{"num_attention_heads": 3, "hidden_act": "swiglu", "norm_eps": 1e-06, "beta1": 0.95, "max_steps": 2529}
Each number is 128 + 32 x the weight over the matrix's rms, rounded and kept within 0 to 255. Layers, rows and columns count from 0. Numbers have three digits each.

# layer 6 MLP gate, 256x96, rms 0.207, rows 35-83, columns 0-95
059135139178134134135176125132155075169085156030146170131136050100143110143143139195103185088154088111104120117127096138184138162080123122133106052125165104157178117154101149143102156109125099121114109116154135154135135151109170157105148144108129118149218111101099080152082194183134189108
113104160125187157089134122149170154140128066122140156150119122171143155097132154088123143112113120145183087145130205129154072117154080160164136203083110151146119124104109154159143102105126222157156139085104134132100141132104153127191105186119176153095108158116135138185096128117097128153
094091179143118076121121156093092153138114110095129100099140141102122070117134120163096162122121126186108104079108121144128090099086129121140125132087168117149194162193132111165130172138127107134082085165088113213123073170134107118152101064111084149111143130137097101197131144117114170122
113159143131129148138130135139166064144170129114127102067120148105133090158129128137116190143122110138127135125118164143138119060135104139191104108067115176126152081144101174122108126182090107101123116111147158131173119162076120132105099128055127031153154097135081184114073148125100140097
118113122152109176154088126145140126077109118078135095114166106125101075098147168137126137100098156152097097118113104109118098190107183094174125086131114156122112101078165196145131115222115129245102194138091133137173080157146109102093124118100190075128136096138105088131154164114104124122
189093141116149138102113108131092108114082100117100117152124165067146116138086125169104145131105118178176128112124139131079114081156126110153115091191169115108134123126165098082129122142134154179129133152121094161103120178172075109142108171118182131093151113131081081130082090114141167083
146097133140144129124118120131112080157124136130162166152130096109092133122116110104144134122129184065134164133126144180106175188073139078050120118142149177121179112135135163177153158152167119130109146130103139185156112154225150064079100098102094122182130120180127089116115137091074143177
144157171116120169133173111093149071091089148160112133059110140112096157115094164126137111151139170108058136135122130099205096132149100105162113120166122103131097106157116127132153148174123146139168075112204090189136129147137126097128078126111162176103136094121068187149114123165164054148
122133122112173134135093114103152150097165202141143135107183155090154118090093068157189164147107179055158098107234112141157104131142155090097172096159055096105117101187100167104155115093149132121134157131096090138157143158141132164150137187148132201153091122106144160103153138134116223091
088135093219136151131119171059087101118119197143132170108144101097143060119121100146125180110146128153089113183162113058140150111087114125136096049159175097188121138135108065132187090097119135102111135079117149174111084170109140079157129121136150207183126174133122113121076152113090138079
149123140170163118073129092176170127133108095151145169103108095089139140092094204084025145112149133113130138182165129171216149167145111136176157143066171159155080100150079160149170123208151137083074118184130102170146099145074169075069115103082139137193106046087112129110093155097102157219
155128115103151123094108157160171112110104120144128090080166091129164110137061049141137187143182149125089141087179150200174175170082129108169186123128089197151160086123125129199157114087138124139104120116109122115165107107091144132072139141127135193131104098139106121146102139144111125136
117151078140069161133119122135090222123122135116068133073162078135167111158160109152082124084115109091065159107150188068128119083099108144148164177114127094193160158109100121076109162071169084145129103098146127140129138096086078104145107094157087190145131114054097139163191105111096101123
195132170107151115116120137179094123062138144112161081134121122141170101143131134141112139140164100140162168138174112142165122125131107102139118121131139117091143076148128100133096104120082195112136149091159175132148127108156133116123160166147127079105121153151116084078125138112102121105
146127034194132116134119219092142155056129114153161178150136119098112151128111176134185088132125129144137137137111115165105144136083078165132102063144142114107158048154085114174184152114195103171087156131127124107130135145200170160127094172168166151107175089167127133127074087139141148106
138095152121068096127116109150164101125150124120116081117143152107126171116133111192071129152117147114195152106172102130139126076173134130150166092118068159156141146094118113156198145086142173150124106100156156128175111165167044060148093180136128172162161146140116206058164119098130114154
146059145104104127128147150080124183135110154122136150119150086176177163139075187169054138127128121122148167124071135064139109109110102088176132145165088088081105105091110112150095082126171161151141122146140106114081094172148087193115145127141111122091093093121176108128155146143101172097
095169112149090139111144160110126169133145115133145144093125128103150094096128146201104173113158145172157149150115142181152165100124124098156108135130171137128095146095107105129072092163049154165155156119083131150181116126162096122075108137150124180077133120190165129073133131121124158125
132149189167120146150100169085086134142119114117130137134132146129090129069160107075083147126147162078139066085130155194119096083126167136117149156115125106144142141173151096091132113087067144159121170160098153122128149109176080179116162099111098185174127132181114180125116099064084110118
068172155101137149124076104114116136122160138126126126141164088187099135046155161150161138135139128151138099126119155114143088093112119051112080150167106188138108161137134119143146119207145131157087141078137103106126144173099184147113054106051113170126148148214124200125135138107090133150
152145184136125112095184103140110154090088084162066098138172070176117094118147064111134195119132074146111109183176141082169096098122155120114133109161109144133123142076151139133083122112110119173130112130104113172137119153145123145101090152141100124090116197137126125172127130094144135135
145191090136138165118105092150185164141184097164036085101172127130091117150157128152128058199115101117120097145150166148176116218097067172178159115106113144163189099096199096088170133101121091136177122152123122116209106124119094129146125147134116183128175115154134099080183155152134121115
116093166113186129147098119166201146147137125123136124125150088117098140162100117073176130178099108168147139112156109077117140113104114098119137169106145153157141125123081148088107145131170174126118122048087147139154111108112103110147109096170139108174038108094144070155169112143117130176
083072123105108138120172109127100153146137074122106130186122116090157108135051054150149150111154144100073114121171084061109111150172114129118078113186144109152115152149098183107192143037186119166101128107177162135148136110172112142097087058157102152142143089161124099113130098145057100152
128103129100071158103099116193107109143066092158108128176143100096146149162111152118149099096170120078110158071110166086137103186160161116162106074137153166189148123087066147146161098136141119157168122129101108062105128161129165107125078213156118198155198117103074193113163120205149125105
160122123077143173112163096117165135127117115062080157127154105164128126169195100134090172094139133091142164075104127163091119108064148103119130086083153097175147153122142154168122126142158067158062144137183140154116141093107164126086159149120097158185183153127116108184123106180115114061
089144201147136140138120145092126141156144141119111126178136125097105132087091067090142215155164135119121108103151171164137162117148177105097103132097090039156101187132047203048164148124140130091126095099128127133141146126137158176142120116113171080163121203114126111131137133148146124134
104148164116153148117138140128111151129114160144145098125093173166132100104111108124130115112161081105125204097159194126213096144089095151124150144110096152103137075121145131121090128159088142080126155112161003153143144108125100129139069128082108125107142113111122079120122140206149099140
181148173165147145141124125117083130123112143085106114109151172128137109112172153146106109111154201107104101166140126047200120135162157104200096110079167134150117133121143092148156087118099084086077105159143170122154137124116107142090142144126061144127095130062178065112098155108097133080
121173152121104163096100109156161148095132080188146144154128131123216109124100187114156128134136133058125140134150076149132137130127107076070139082127218109117002101124142073135146103101197135084142144146138134143124181128139149104077132104127097105137144130121159116182061136152129158147
163150169137121101131151096136083118129130182135144117122091108107138144120151088187131159159085115085137045113173153150117185132112078168103151122117125087143125163089108089141136135136098092129065116106145164124124129166110091140158097144136136089183133131078184163090088211118146116150
127148171159153051110175135122121157155121117189165115125096132088161155150092094115190198144126122083145081107073133097151058112154196123185105126163141148112103139116123112199133134213112117023108076089098074142165131153148104109123098108089136101132154159116090152081125163104124120158
115074132163077074167186185144171084130091110138106112144104078115125096160159116114137123123130049126138106150136116177130138203103112167133090093081104179104163095125132136122117137088169134172111107152177155196105084143095174076103130108134080132149136112127113133178100144183105097180
125140154088150149125168092072099182103155180101165120159103029114142160130116113169170146168095153118114114183200139109117148096073146152142108138084109194116134173138150134118140137145103178091102131121138128160169104149148170110123131074131077135163118116155147139107154112127167181140
156162084131160122115100085015066101058103176143081124101149185141099137127088090125117162143152152128158091090138113143135111130174123144135149120135160090104187142176120090174094113096096086154099099154186164119109155109126129106120171187151121075162078124154091182121105097123078140134
100157180141139156108109095127105150085172137111109169152208103130131123136092134137082106103164117114128182105126143110136087099072088103156102102138181114054169156134145085097119183141123089121162090177136072122078133152126169134097132134147095096120093110146085122144074147167188140132
094104102103170113146147132147112095100132071131055067129109105132129079149108139172179110052098170152113139139151197066148085061093155114127147162127107180120128062152148080123188131105152101170142065121169184120088146128063131143136079149145140156163053174145057112172142161150069148142
162107112130144088121174179134165144111150121133087115057212169169117143106157108144107102160125134189127114142107128120107112175100068120118179097111152194154211135057111134094093100122167181081133208149103171073158132098117111148135134117134075153139135172126122102125190151107152191169
138114138109191112139132152075061138162162084097128078089149133148113119091111107120134128116140114117170094114160110094134061133107088084140081141155104081096117167166104151126128084124094132086184152112088119139142155127107102225110103136126151148129107105070102117091136137164087183069
123059086132088139148159137143113088168153087113192116066115165080159124148114131133173137194110130169085117144122152120163158101151108137115086065126101106148133072190158136131189120047113169120082143167101175100105112139154092136167126165085109109194131137137162182129124133110152117098
123134152166192143161152163145169211113115133130094085124141164124052069181114107146110164101165153103098104068116074122118086158128170081188122124118180127132096207109169133114064091181118143087073103104156158130137130144148145123206162160099134151101138134117110176101115175148143151095
197154078084085083110105187089099094126137123155130121140120123144133135092135141107142168134068117093098098155149097168092110112138088146136146107143077111067169160179100141132213161083155185171167142146119139129102124097099129138120120153082204169103165087139157120134165092088137113143
163090142150153191121165104090068166146120097147092137149106204124133100147140113134177100108120121101167114112098096110125122098140109079113131135151105099125087135137160158137115109119171101143100031111147139172176093121089158153134129120168175143103148081093077154141122172142121144126
135107166177138117149160126118089093080183185134096102157132141104104166142134128130108165198129112125130123122125078176169138114102055185095119106112147158104081180162137135148151181212106183087068184176127119125158165164160098027131128109162138161165108070119129154096152203130134180138
182135112103107117085127176056137094056067158215121121135162110152125148166090136083075172116174092098178155074093135126127185146154125122138128118098139092106129127150121106160090113151096148150232155153108124167153145147099150134138141115129146189161126149096143123110086090163158186122
097157079152141129131134161168074197127177093123141130125116132128067129113167160159159107132121073150104173099131141150161087136097095132123135174164181143121110121131187128083111177075113122083130093124083175101091171101166154173102118143163084109144145161141140122095108163156135136123
134148133126120107142142116117121091114141128092081118152063114120162087194049141073141071133120127174154149154145150101139119158149144120149075108097101103131135114094094126140134103165103159132140191222186114164107143128109115145058158134101114122174107175210141128039173101103122098164
182104068131146058124120104047080100087152114103101172121030104146157198152148209131161096130110111073132142118167072077156075121141123171115140107110140095071125222123120085159197099129149159136121161145116131130174138135112139137174099157175131196126103214139174074102158096116117083215
091101129110125141137051112147132166139121105153089085205114190124096148133090131162087122119160131167165097104131118088111130076110066145164162109100153064145142111141118092125144132095055118108140142160081112133116057112096223098141160133137167130116136185128145059126167130076104103135
# layer 6 MLP up, 256x96, rms 0.19, rows 35-82, columns 0-95
088069071164136168170102179107114176095173161163120141155089105154152147130168175126158178125105144091125063123052048142110085096175192131112117063135130170099141097187136137083079095134200104157115120103148104038148163114196121116162178075115155118087110120157099159130122077141081090163
184107111101124165110096101140064107143094195186182120118140143139114097139171167157083105183107131152092121123206105071111062159133148096135118113153110147155112141157074054155073097119145130138108103157153124137101124180151150197155116099065118135065170119146133172142071181149112094103
127160135096091179155128116077152138154174160114151137128152105146161134074129171126144079140159167122084169156171144132165166107133113113165159131181102109095155121116181112062151136115086101146142131104166145149084153114120159162181122154114122132150109104101111085152072207178091141140
126142176159181148114103110141154159080110162064119112080082115133118104134103109136137175108114114134137129083137096096139136070128144098134127117113144162165096142125163161122134188172107137091127145114138150136109154138115150072156168129072133097144097120120138173117070183178103098125
053075108116186169034102130116126155072115175125103097091169112162150128164123137093143131112094104115114136147120140136142168151144136101060076175150149119078141134120105138136131105085164191144078093128101123131127077160159161101149121100129139125134169074134137052181179123146082159121
161142159146092087099087150120113150087098088135117123170128088071146152158127131152125106069140106128150176089120145097147129119184178091148140227172130163108142137101131141119104132115133176142140108073136095123092121152111095122163152141157152148105120155152063118120085123150108166059
166191144168147163132174181128144092129118154084122124143115109145055081136101111117203118084120089131139129126128091070144154095165157107080085113172139173145115166093128093144132117172111151102098151126070136106172123132166108125058037088112098104110130096116126115140102148123167079169
142185126114146098103147145070109114103140185158109084127111145076106141127147121184164111132086121085093153121154095130134189155150148170122141100125113120175052120118086084145101139108136096118150140135120149190145178120118155137061094109157121096090156106193114185105138121200128164135
142180100110111125112066124152126091086177166110120134134163123127141103133146082167129139078148201090095165115132119069084125159128101109137126078131141143163132132086144156098103071090160091133184149093173177056131077162128143141168130138106122107035110170193170214091035153121174106141
158168148147117086160144044095229142103112124100150160114145134151099151078162108144122110073166112064108080073128136104144123164126102153170129118105191141166122080154158126131081202103140171021100146087133123148094153089105147127150143165081185108128146110125137119170109102159195153126
151095134129130144151181094175178139149099135131148109144177137195189186127160127141077215186122105165168139076145088142146137182104147113140094115146152039074175128164059145139160133053200080128136125141122152094167130193090223185095192072163112142156162104121168130148118106126118104114
153101151093164151141125133136130175150181134103139057100134110135104154133134112088137079123139104113130143133127166108146184109137090118198099140077110095146186087128122194124098126133142115060110093113084124121090088099128122110108076131164120084095101083102153145110122147095075171117
166146115136103195139110115076122139154161126156088192122176114161168169149079098109123098140173072174159164131160108121092128129170156125149133192091169098159147177111079122088160140129132078139072085209145170124116103117097124153156076130149172119164140136117127120122119153129059136135
122132119089084091154110137166095106113157124155166163136135090090100092198150101102112138105123106147151097140095100101103102142114107129116135122149124134143099115127114089102135139110127088174164126095091120158081113130160146201070128140138133141107143119127131083105116125151169125197
085149083178138111125095097178095100133067187150129154130098110114063109130125137151105141169154145186139160091143126123133070152092152104156110175083117149169123119175091191061082122163092113102138166066169119117156137136138110104067177070105151101124169110088091156114128134151104123149
146140137173103178118123139120098170102145186137160162111169070176150066163125149096123190093045131124104157087073093185136137185122124080172081189175043098110128086118124128145112049190180083115127152142107109123098141119121180113119145141140137078075098139149157160079136137103092103104
094145146174125073088097102124100130097114144105143127147139138133084087083070102124114161110117099162125086137148097165121115127179098132184156137108151102144098107058135068139166108035085124182113077096150150134135099157090109121128097140165194185156106136120138100140118194093089090150
146151123138139104101136134119145112135185102128124146156070121156166135136136067162119132135126124144096122146176144183112134063129121125189190063147115101118076210102136146113146094149125100061043120160144111129145168124150105134094146179157121164216157084152114114125124152156123075095
131091143123119103190144160130203096146104130140149167130071154123164211188129089146142139129102130145117153141173126144169125119157132101128139112049122077141122142115121061143122170106106161146147144134067072186103088118120078123147109081116131149109103101139168163139121121094107137131
120197161148141115127160105145131139102134177102161085131149180118129126058089136148077089087109132095136179113203101139090112056067115134146107120123156122178135113120102115149128153116121084093040107084179116170164163156121107183150099118150125081159111140090104070079132137146135120143
141101076138160113157124109129121116120153135181158103130179102177116132134129104147171109160159169149166103149132156123175104116129128129161139098084112094091120047158126160126150136122140144084106144074141123196156129102066129131127161083123186109124128110102162178119156099100129140116
164084127151084145133077146123077133117078171141163127098130106176161150063149174212150096131076107150107083119154103121135071052128105139070162186168117105170102115161169105115121144164107136136119125200128144139145126122086105153114203110112119110077113160107124137153133116076106109121
134148087131065131098153169148147120112124168115151150123154092110128091089150154141107137115091148099137127154116164085170141181207124115102076074121110131052155106179168130160131102113151122147118167074159104122144033203132094115109080165110153129139137183136082138118127120093173098120
166098194223112125122154057123091145138147139114157182193125123117069148131120174114063163164141118107056202171115111113114137172110167177147088130180169116130121145111080054107152151120163136133163124136134157121135175135136127145128095150128166122109105131130131140155110080106154147151
120107104087091099112076088141155136161088135179097120112073108153153084097070173169142107125156158128070108080108132105130125187116155099163126064118219134120143142162093147114132155113099179105191110144155149024167181110154068133174148115058117134136108140115134154120133134168125125157
070112133137113129130118168130179143143120166135057180104115153105067144114115153081148190131155112123059128095081101062130067117142084141092099136119105103147150105108088101117109104160084135140167198113109176127148097146105096054149113166120098173123150102133078137087115154111112126115
138147135097066144145163108128119106149113173129177170146122163121117140128089117151125095122087075148084115133169168151120090067090083092141139148147158158157101173098159110159143101132143174085122141125143127161147181110153083122185175098133143180143083090164107144070108164163090121090
141167086112122117082144163160092116129137176116079128168101145138121010130118093107132129173097122137188102122126169122099129109127127047067141156151162108134043107145176123108147147160155088119147119126125164089079168131173083105144081162154087128142155118129177153079107161092117170077
164116195152105125083146138121082116088148137172074110104086179119207116133142175113122087061120126090081105116136088181111091142176113148120147139116095166105174121165115160097147162156165128138142106147079115089053136119112137147135120044138162099149179137128134164153164094181149078122
195122098110191172065086152058115161124076126094097144076117073148124135111122132095081131128138094168118155139111137064104130105152121107166145130115088154119155226139142118077164189122138150160107136062154111092136144069119106179149131179154167189124071091139127156084129104108117090109
090122175124160167094110104071135131107122167113134084123166158135146169128156151120119151099117118122141165176123102095098145163113122134147095142194129120142109096077120108130083097112124141097118141152112129126166138104136137128081150132162117078115103149131139076166187077174124115072
106161146133147062122170163142134041101121141184177218147130176129117057133131050102141140113137140113182069073147140070166145085088116139141115150201143118142083127082171124124108150153116185149125133129147139132110198133167199106133104056078144170123071118223096125129099189189104125122
172102083107128089158125129112118127116145101153120165124102113088135099116087114116164188164133076146151091094139170160114159106080096155152100124107107122038124144146122156085127118109134168127124150133161110174182153150119070121084087134139136096090139173156118142141145113212156175145
151145109138119141155166066133132194125139117143118140160167131103133179107079100162167132100128119073094098157173108103139124127065094140156145160117143170114114082145173133180133128110187107116132137092189129170149114108123144081136170145112079108117176119126146154093057082196186168094
113093146095100120167115137169167211209089172135204213122136118169118099174140105118088123169172186150125159074120148073178143111139166101080067118109155188166144126083128142107127131159119156120186127173154112158169105105194176120125061125126150129115164109106144105147113120105102133051
132132108145114100093090159065111100146142148124118125154129121111135118119174154138128152132093088112103106131108100135106126143130163083172189115139106147158092118130107104150105107096186084171113110059115141125138174115132116163131138101177093102157168199123171164117179129128145147127
112137098121105079140034144144119166116111218097133176180137100088172119128082098144140140144100089197094094117177121087115169102106166139072115160194129115133190134145207115143131148174169137151126174072068137151160143173152087111100117111218159142135116067104136126158149129102088133110
139157118170101132150157124116138111172146146108156148164100096152102169145125206189160136129158089087108157102100148092167140068109126081109130189134137091134133186136157148146119159136121112114174116104104127120159132094189118067102146162230143144137102147130120146099115123163144083136
211182114137163147155149092123067144071079153104120160137147178158122144102147107123125151123120141093073110126175167143151112110203064158132146170122191128133147095126077184144103133156118154211165153158167142111129146130097144118123144150141125103050148137114142092154021105140136118124
122131127086139110168118159088103119170080105154063158145152120144111113180111112109149127148082098156120138133148100102102141135128102110101111089127080126145116176140129097086153199166153159147140121163103211061103139154187152091154141128108107078146198126124187096166147110156164079084
095149120148116116190072173117171158098166118109161162109129200103081100132087118105132157104124063109124124119167200114132145203083129118108168130095155124132146169169118094078095150137129128254117078090090140098090109156117117131138155161164123148137091104177071087166122110126106056079
092111119138125089060049186122167123154120106090109140101134096137148134111115101164160156143162117084117120122158134105128097144194041132108129118155135154119166191187168142132146181181105157126124158169178124157099075135080105089028153143146178163136076161144111115105144094124125135128
045159123070122145120145141139139164135113043099152131144129109113115165060151107104179144189128060199146115115104086106111107134097156155129142174097127134106171139096193179133137094108098122110091123128108063116147138167166084157110139125146137135135153149155096171091189115131103115144
123160144117055145108156127111136088160071070081049137106131139117054145142128104133048077189051116183177069092100081090063102141134120044097101110140160149113103099112103163141039140132071148125118145089120139117170182085166209126188127101148153044158135186138112164086193156128189094153
152109114153123150106152084179129144126103115043076104117201071084095086170124170160120123067122126102131086171141145154216166123127135179149142099133125098086161118172186079126119089145133130158173145101153139171095163083103082103112160166160148127149127161148156075187148121224125106099
164172178123134120161126121106169119089111131153138159174107167118133087169147096089099137114209128114134106177096097087164146197134146091147074095067162133087105162097159163163100119121179180166180141122103150091113147136101141127095169126127088094112167143166121146115081117134134134097
166108120142093151156163175167147081166109139158098130087134101083165175089088071209155140103124138149126115166101160115153118101106145144170154107149095148108138125122138126131182117110126154121138090059145101137163091143088151130168113163114156088070086158132162175104155108088147163188
179142173183102133085098101105084141070153141138128201138144102142138144068130143146117096084126128075172115131035080195134088120092091100092201096131130091103176103174105099140177060133113145102108158123096111115127144104126146077184171147109078135093112127146091119154088062122156146193
# layer 6 MLP down (transposed), 256x96, rms 0.181, rows 35-82, columns 0-95
090141045084132130138107129144066086149103111140158190117132124154102090137141109114112111170148170114149124133049069116176093122144087129104177106103162127106132109177135120192095149102041065098202135130095139122146125144127113100140135087177134174076074167092108154107143124132088100123
083126130136062045109169175115139118130174139149166114089159144079146168156104101107141169127105129172222117099087180138069157145071111075096090085116128126087123117130116125161132136187171095115096213103147138143140129112111155140056130149159174122113138135136118139120172129139147162097
089135114139184150081107118156109098183125089156111181166173169130140118172180170130116129113114129138125129128130115116161136116069125165157088103109126107103162114041111123127163074118086077135126163104157124137057156156042091163084150116129099132134086112105138186157121102116144132133
122138076113085120082130153140084143120135091149107061114137151126104109143118110103099116107101121153173135107140108085097067177141140219089072132155122140100156105159126153145177156104113077101151170174087189146151142109085109118161108130091112135184097143131149159139101155125099110103
113131098117105195147169119120105156157182157131141111087133139088146104128159130088095093193104179136130122108118021143124113116148097106226123099089127125119181133198124123144168115097116111077109125126178090134106153118117093080112167173158126062174122144167093163165114073077151176138
121091136142091167111140108144134157151170156099111148141097158151054094086152147113149151114115133121113138126189143084053141123140184135148115159151088052160098103119137106144179166128154119156111100158111106113117152141173150119123162101203067101100097076082130080143138070109139160123
121161132134141107143162126098107199150156118165118128108092150144103106068140123041072140104146111117103117142133149121084121108149156099102130151146114088135154193124125120166157078047145095103117149103155118113162108103181151114123117110148099100238111133169184070154085137091055153119
124106139125171128155092123169135105113065153174149127133135143140144129115145149085136171166187158213136159100159179118117086085129156074085156113109091103146134160089136122107132112109110163126128070176072101126071128092103108127152125186235078081120133145128113143119102131114096142130
119196098112172136102095126194181141190142102181128128099130103117192083034102091112172106135131085113183138082143129134099167116090156092107151107162149154156082169147184116095126133138178109162150140189169117158090085156084083177166131120132106139164111165174152048091057069101095082117
151082103136140141145153120125113208124141186208109075127148147156168122121108075112095148166158149109149150067131143128108117129097118102145088094074156077142124061092122147092169100106136147128078166111126095143112099106153115145149123141219138088119093146209099141123185068145204154165
098126050121109127105189127095057094140137186115094135102160117072133139130128202161116104143140161136135099135124129053083157118168076140120170081136181170169113141071141104126102135143035140139148129183103085112155123108152094100125133151073165103151181148154145112199123091111194178174
157132067185065111165211151113122167120130113132095130119104187120128168140088130144135106128067136148173086118088050116161149146104098120109111154172062155115190123221133132138134093119142113123126131166167151134154078170127135109099139100130137136140106144143175157120134140174141115192
115090137108153100129144100154157128156156112212184109165079138123092132118139192130124119147095159145120131079135073084114115169147132091119090155149164136161116120111169103177109090070081132114107131086060144118119130079074188144103126131062087127127066090160116082170108108121126120095
090151140133109119064103100094140175158127095162071130127132168113180145128098161189155136166099176122127165124132126118097167093107131139128159097105109111148129107145135129044105102089147118107066107185152147061113127120109098134105135113091072194146143188164125168118130149102152086091
079088111102121152127131187190158128088169160106106130155083193156106134109115132141141151072160095151202156130094160143112141112183145080153141103139162152108105018076113163077116150228166099095126160167147111121120161148130144174151130124130100130152151121095131140158181140072104157111
100163135146086122099146125106211089109139085093126134109155136125114146104152165103117111176156125155141097155128186095087165115142141089152141053093156145145135150160119120137094093121160145128133076176126142154155120132155116152147144062125163185206083098182131191114131118164081147207
180110109101155085082173171076126124164148144115085136127153144115118119065091129130119048113146054098164129193129192127093126129126114103142093084104145133131158130166119155108068111169087178140115120150109150160120160217154140143084096088135143091152121091150113109106142076142133128234
108125135123113150141107120069064113160075113131101135194171102100099113123174109130125127092094150078126141146083118102152125127056111116098075085118108129124143116125143120120112192129161148159180136176139117091109119151089132125146185142149167158077068125130170116101170106152207126145
107161161111160096139166157120151110167157111123144185100153114116074095158142129214108174147112156119142132136154127096146169096141174142093132116112098158130178096101121110118143139135103113148074176111112182109145084146115095135103153132172122189122152185088117118163101090128119106155
151095137097185127104102141110100078095101101149159098138122102104103093159065131150078146118138142112183138122118141086139118175149168166160239133081118139185131087112118140134119090110150175107161104133139101095095141100079093088162129124122098084147130127121131145093140136104118114193
078149117112138155131113121137111166147196094103086153113092164147130159102151103101126112143154146106079136101090165153163130133144112130116113048133217084135110115100132098157138100119158095132159155164104157184120107089159126153155159138134152160077154132168159145066130074118141115127
084092186114101037118137145132161127130143098115175131115073136084181117135089136166197168095111130137127151178078161103142133135109165073102135104054122112131096162098067170163090121119099162126099109157126135143121170163128150122125124116136136135134057182063077124108126126097173133167
112116204049166179118102121109129121158141168170145122135123106137169132143150133077178135107154140238107122087128087090036096141099174133096102112115093095107072130146125113054098113094109098147139159128144126097107144087136114126150132085155121176125183111120106106131106115103214167100
154109065101119140118147121170141101160140166152151159157145108196135143132141107195115085138107128146148174068195118118204101178084128158068154134133054160150164117115160147064152108057151121160114155128149161111127124132124132122156121111148050116113145101192100104099188116106132123093
109186087157089152107097166132133107120147111129152107144073124092102129079163083090207127105138156095102121128111127108101127136160114116084158109075087174120150096101136111093133074086170096116137115175154121094088098130041076034155063123161145154133128118129069131128117056116146134067
126145122070103145067180168120113175100137128143112109148131124091106120110100182118177123115125121191079171087144116129173073178154086108184127142131111081121170057166119185087125125133138073118155148104054101112128052151082117169135127112117076081079074110128117134140121136134177133141
086108116183106104122154174126098173115126117080156147077150166151137101164134125138134147188114100094098130094123127106166089126182178165177089124147165115146150127130127154158112177086103132138152119181117079142114155111171135134146100150143147200154129121117195139181109132164110177084
123087166105130156190142138134129095111101098106149140143177145102162127152116142178150162121160104146101153136111000146208131154146103166125080116119117142098108093142096109114086082094154096150129102145085140139198111107130068148138137184168118118099158148102150158157152087202146131134
055133133137142102096125121196130189128109123117109195096122094178161096143080100178083139105138167110152125162167144086148139167120125094129123117139211086096097130118157139121178155112142132132160128132176157136137150117114137112134134148163158116136153153097190135135102178151187095175
116102149140089132169139121139190093121152119162092143140148158125146151083088142138181120157105110139137129136182101155118142182102105120118171071119178062173100116172088144113116084108144109160202132150125123143102095079098203092144096119122141046202167165127135060152141099143172160146
141071196129132121110130169115130138176111086138094147140151123099210183078153130178071129109118155140134147162097114090158142066138124107123093128141090167094144170125111168120101151172198151121141131149105109085150180110105154101124153134087098126070118165128110133082135128173053138132
171118146155122159147140134107105105205162198131128073142132121127174148150131119064104142160093094125153142126095096160146087100127136143150217160072150204160157099111177067104104176154123107083131080107076099156137083130200097175164186136100105166125141126107182159127107136130192087124
151134143137115086144078141129083141111148194193117088120123173125120128154097090122137116078161101118158159139109181123111129106162149105089098107118121196162072082186070072071098155114096068173151087112121120162116129136119150114132130166081095142116099152148138183150160118166110180124
133159084168108143121126123160133106109180088188102142088081149110082116170131158145118144184120108148101180127131086146162126088135135092171120105110125134165131147167109138140171114172147114036096190179133125112068106152118110212104121122111114134114125130154115222103107155107137059162
106071093146091154157084144094068095099119188165145123092114147115125092120108112145156183148139086147114182146118126152117081166148133205079113156079163208116202136164121159044138138090081152105120107191141123119106119154154110151108141129120135096247116148111121144165171149115099095098
154146129206176126106131081107211114144142149124148137126155205134167133176096138152155095130137095114142121143148114080125093119106102139149110210109130119172129126170049063107168141140126142136146088135137108148124075152096114111080080092207139141090125109155122158117143147157120094119
103094144172100164152199142100102122136201099093177069087139150088089095082197199113115120115058114130166182099140145113094115102127138113116188086114164162147058173110093137106134120109121046121133108125102059140110146107105092138164140093085084163126122122153131128142084115109114112166
088121160051162133147157101129112137076076096112114156115103156136117086084168118128150085067106093144165113173109133124105116155156160156116093119159129117081148173090172115126109149107213136106147092116180112115109130111082151161144123151111172133074146138104074111112119141102048108151
152147121172086114126094118153098162154133069158164112155169134093089119095092162097082096086138063117157092160134134085119126143119152116065084124144192153106137106060141127094163121058146093137136136198123110107103149112194164158129144179110171173148136148080124099134167110073077128140
131144094111118161096123116110131112146130181117150143128100104117120096107162127087126128100114140132129100092094136093115145163108134155099152110088129092140129117110152141195216082158082156190126043158116118132146155140206071121121121173059107142113197116119151148156152155095044102123
146103080139064093173168116084077131142097135130133145121155123159128103127071141111106131129159125158152162120207139103116137116110126166135191140089046208151187144114098120168112158119080146213119156165128102123137090101128151109128161087106183130077071114105092094171117091066037105126
142145156161129128075137127137117126068095133143130121129110168135120145059166151144159105137166094148118116101126053115163165162088125133126119145168090163134105073110127136168105062167102139110153144173123121133130185157142150160111192167099123164102120127143101087071131060158148224128
128111155163113149109162109129190117124124130129120165137100144125110095160105058113104092148127129167152107127165161126122154189123094180093109131218102062176095137164115182118097103185118161090098193174125152150124089105143085098215182081106126148057119157084100165103150144140103144093
120092110134104128123139157167108133074119106096088111110176106104111148113155152136115087129110057042142096143127158110151104139079117151084176077157086184150087221092151126134165104110157116096131127166165174068152074116089159025077066089093116106031155115126122069146134152123136160079
147129090113098123073117126132115068088121180123105115083210178168116176111092097108083165151128071118191123116117103103103117142133121133115126163056185085107118187106163099197119124122104066117201097120131146158206117151158196145106108140130046160135142131111142130093143150149067124106
166126113149176163132086195104115164169077124142121173116128122139126138123089138155178100095112169090143112066141134121055142150071151141110156124126090088094164121175116111077097083136113116077074113132092067105165117095144143116143067152193140142151162135103102127136167112069112157137
122150136070118137084148177166146152117126111144117037109080151107106122129170136083137166148160147155131127111117126110135180126142200139156056043132102159053147143138132163104150136142116187144112099172148151167190123068142157101055108183169136132131117189152070134141111157110113155142
162117169168105163172188164158178099112108069107143157137171144200142101185111118101205179121154141146099186105134171136117166125089152164090065136159138102227205145137131172134102148124106159140099119153175150096110139180142152161100132156110074129117122167117117137117169138113138147110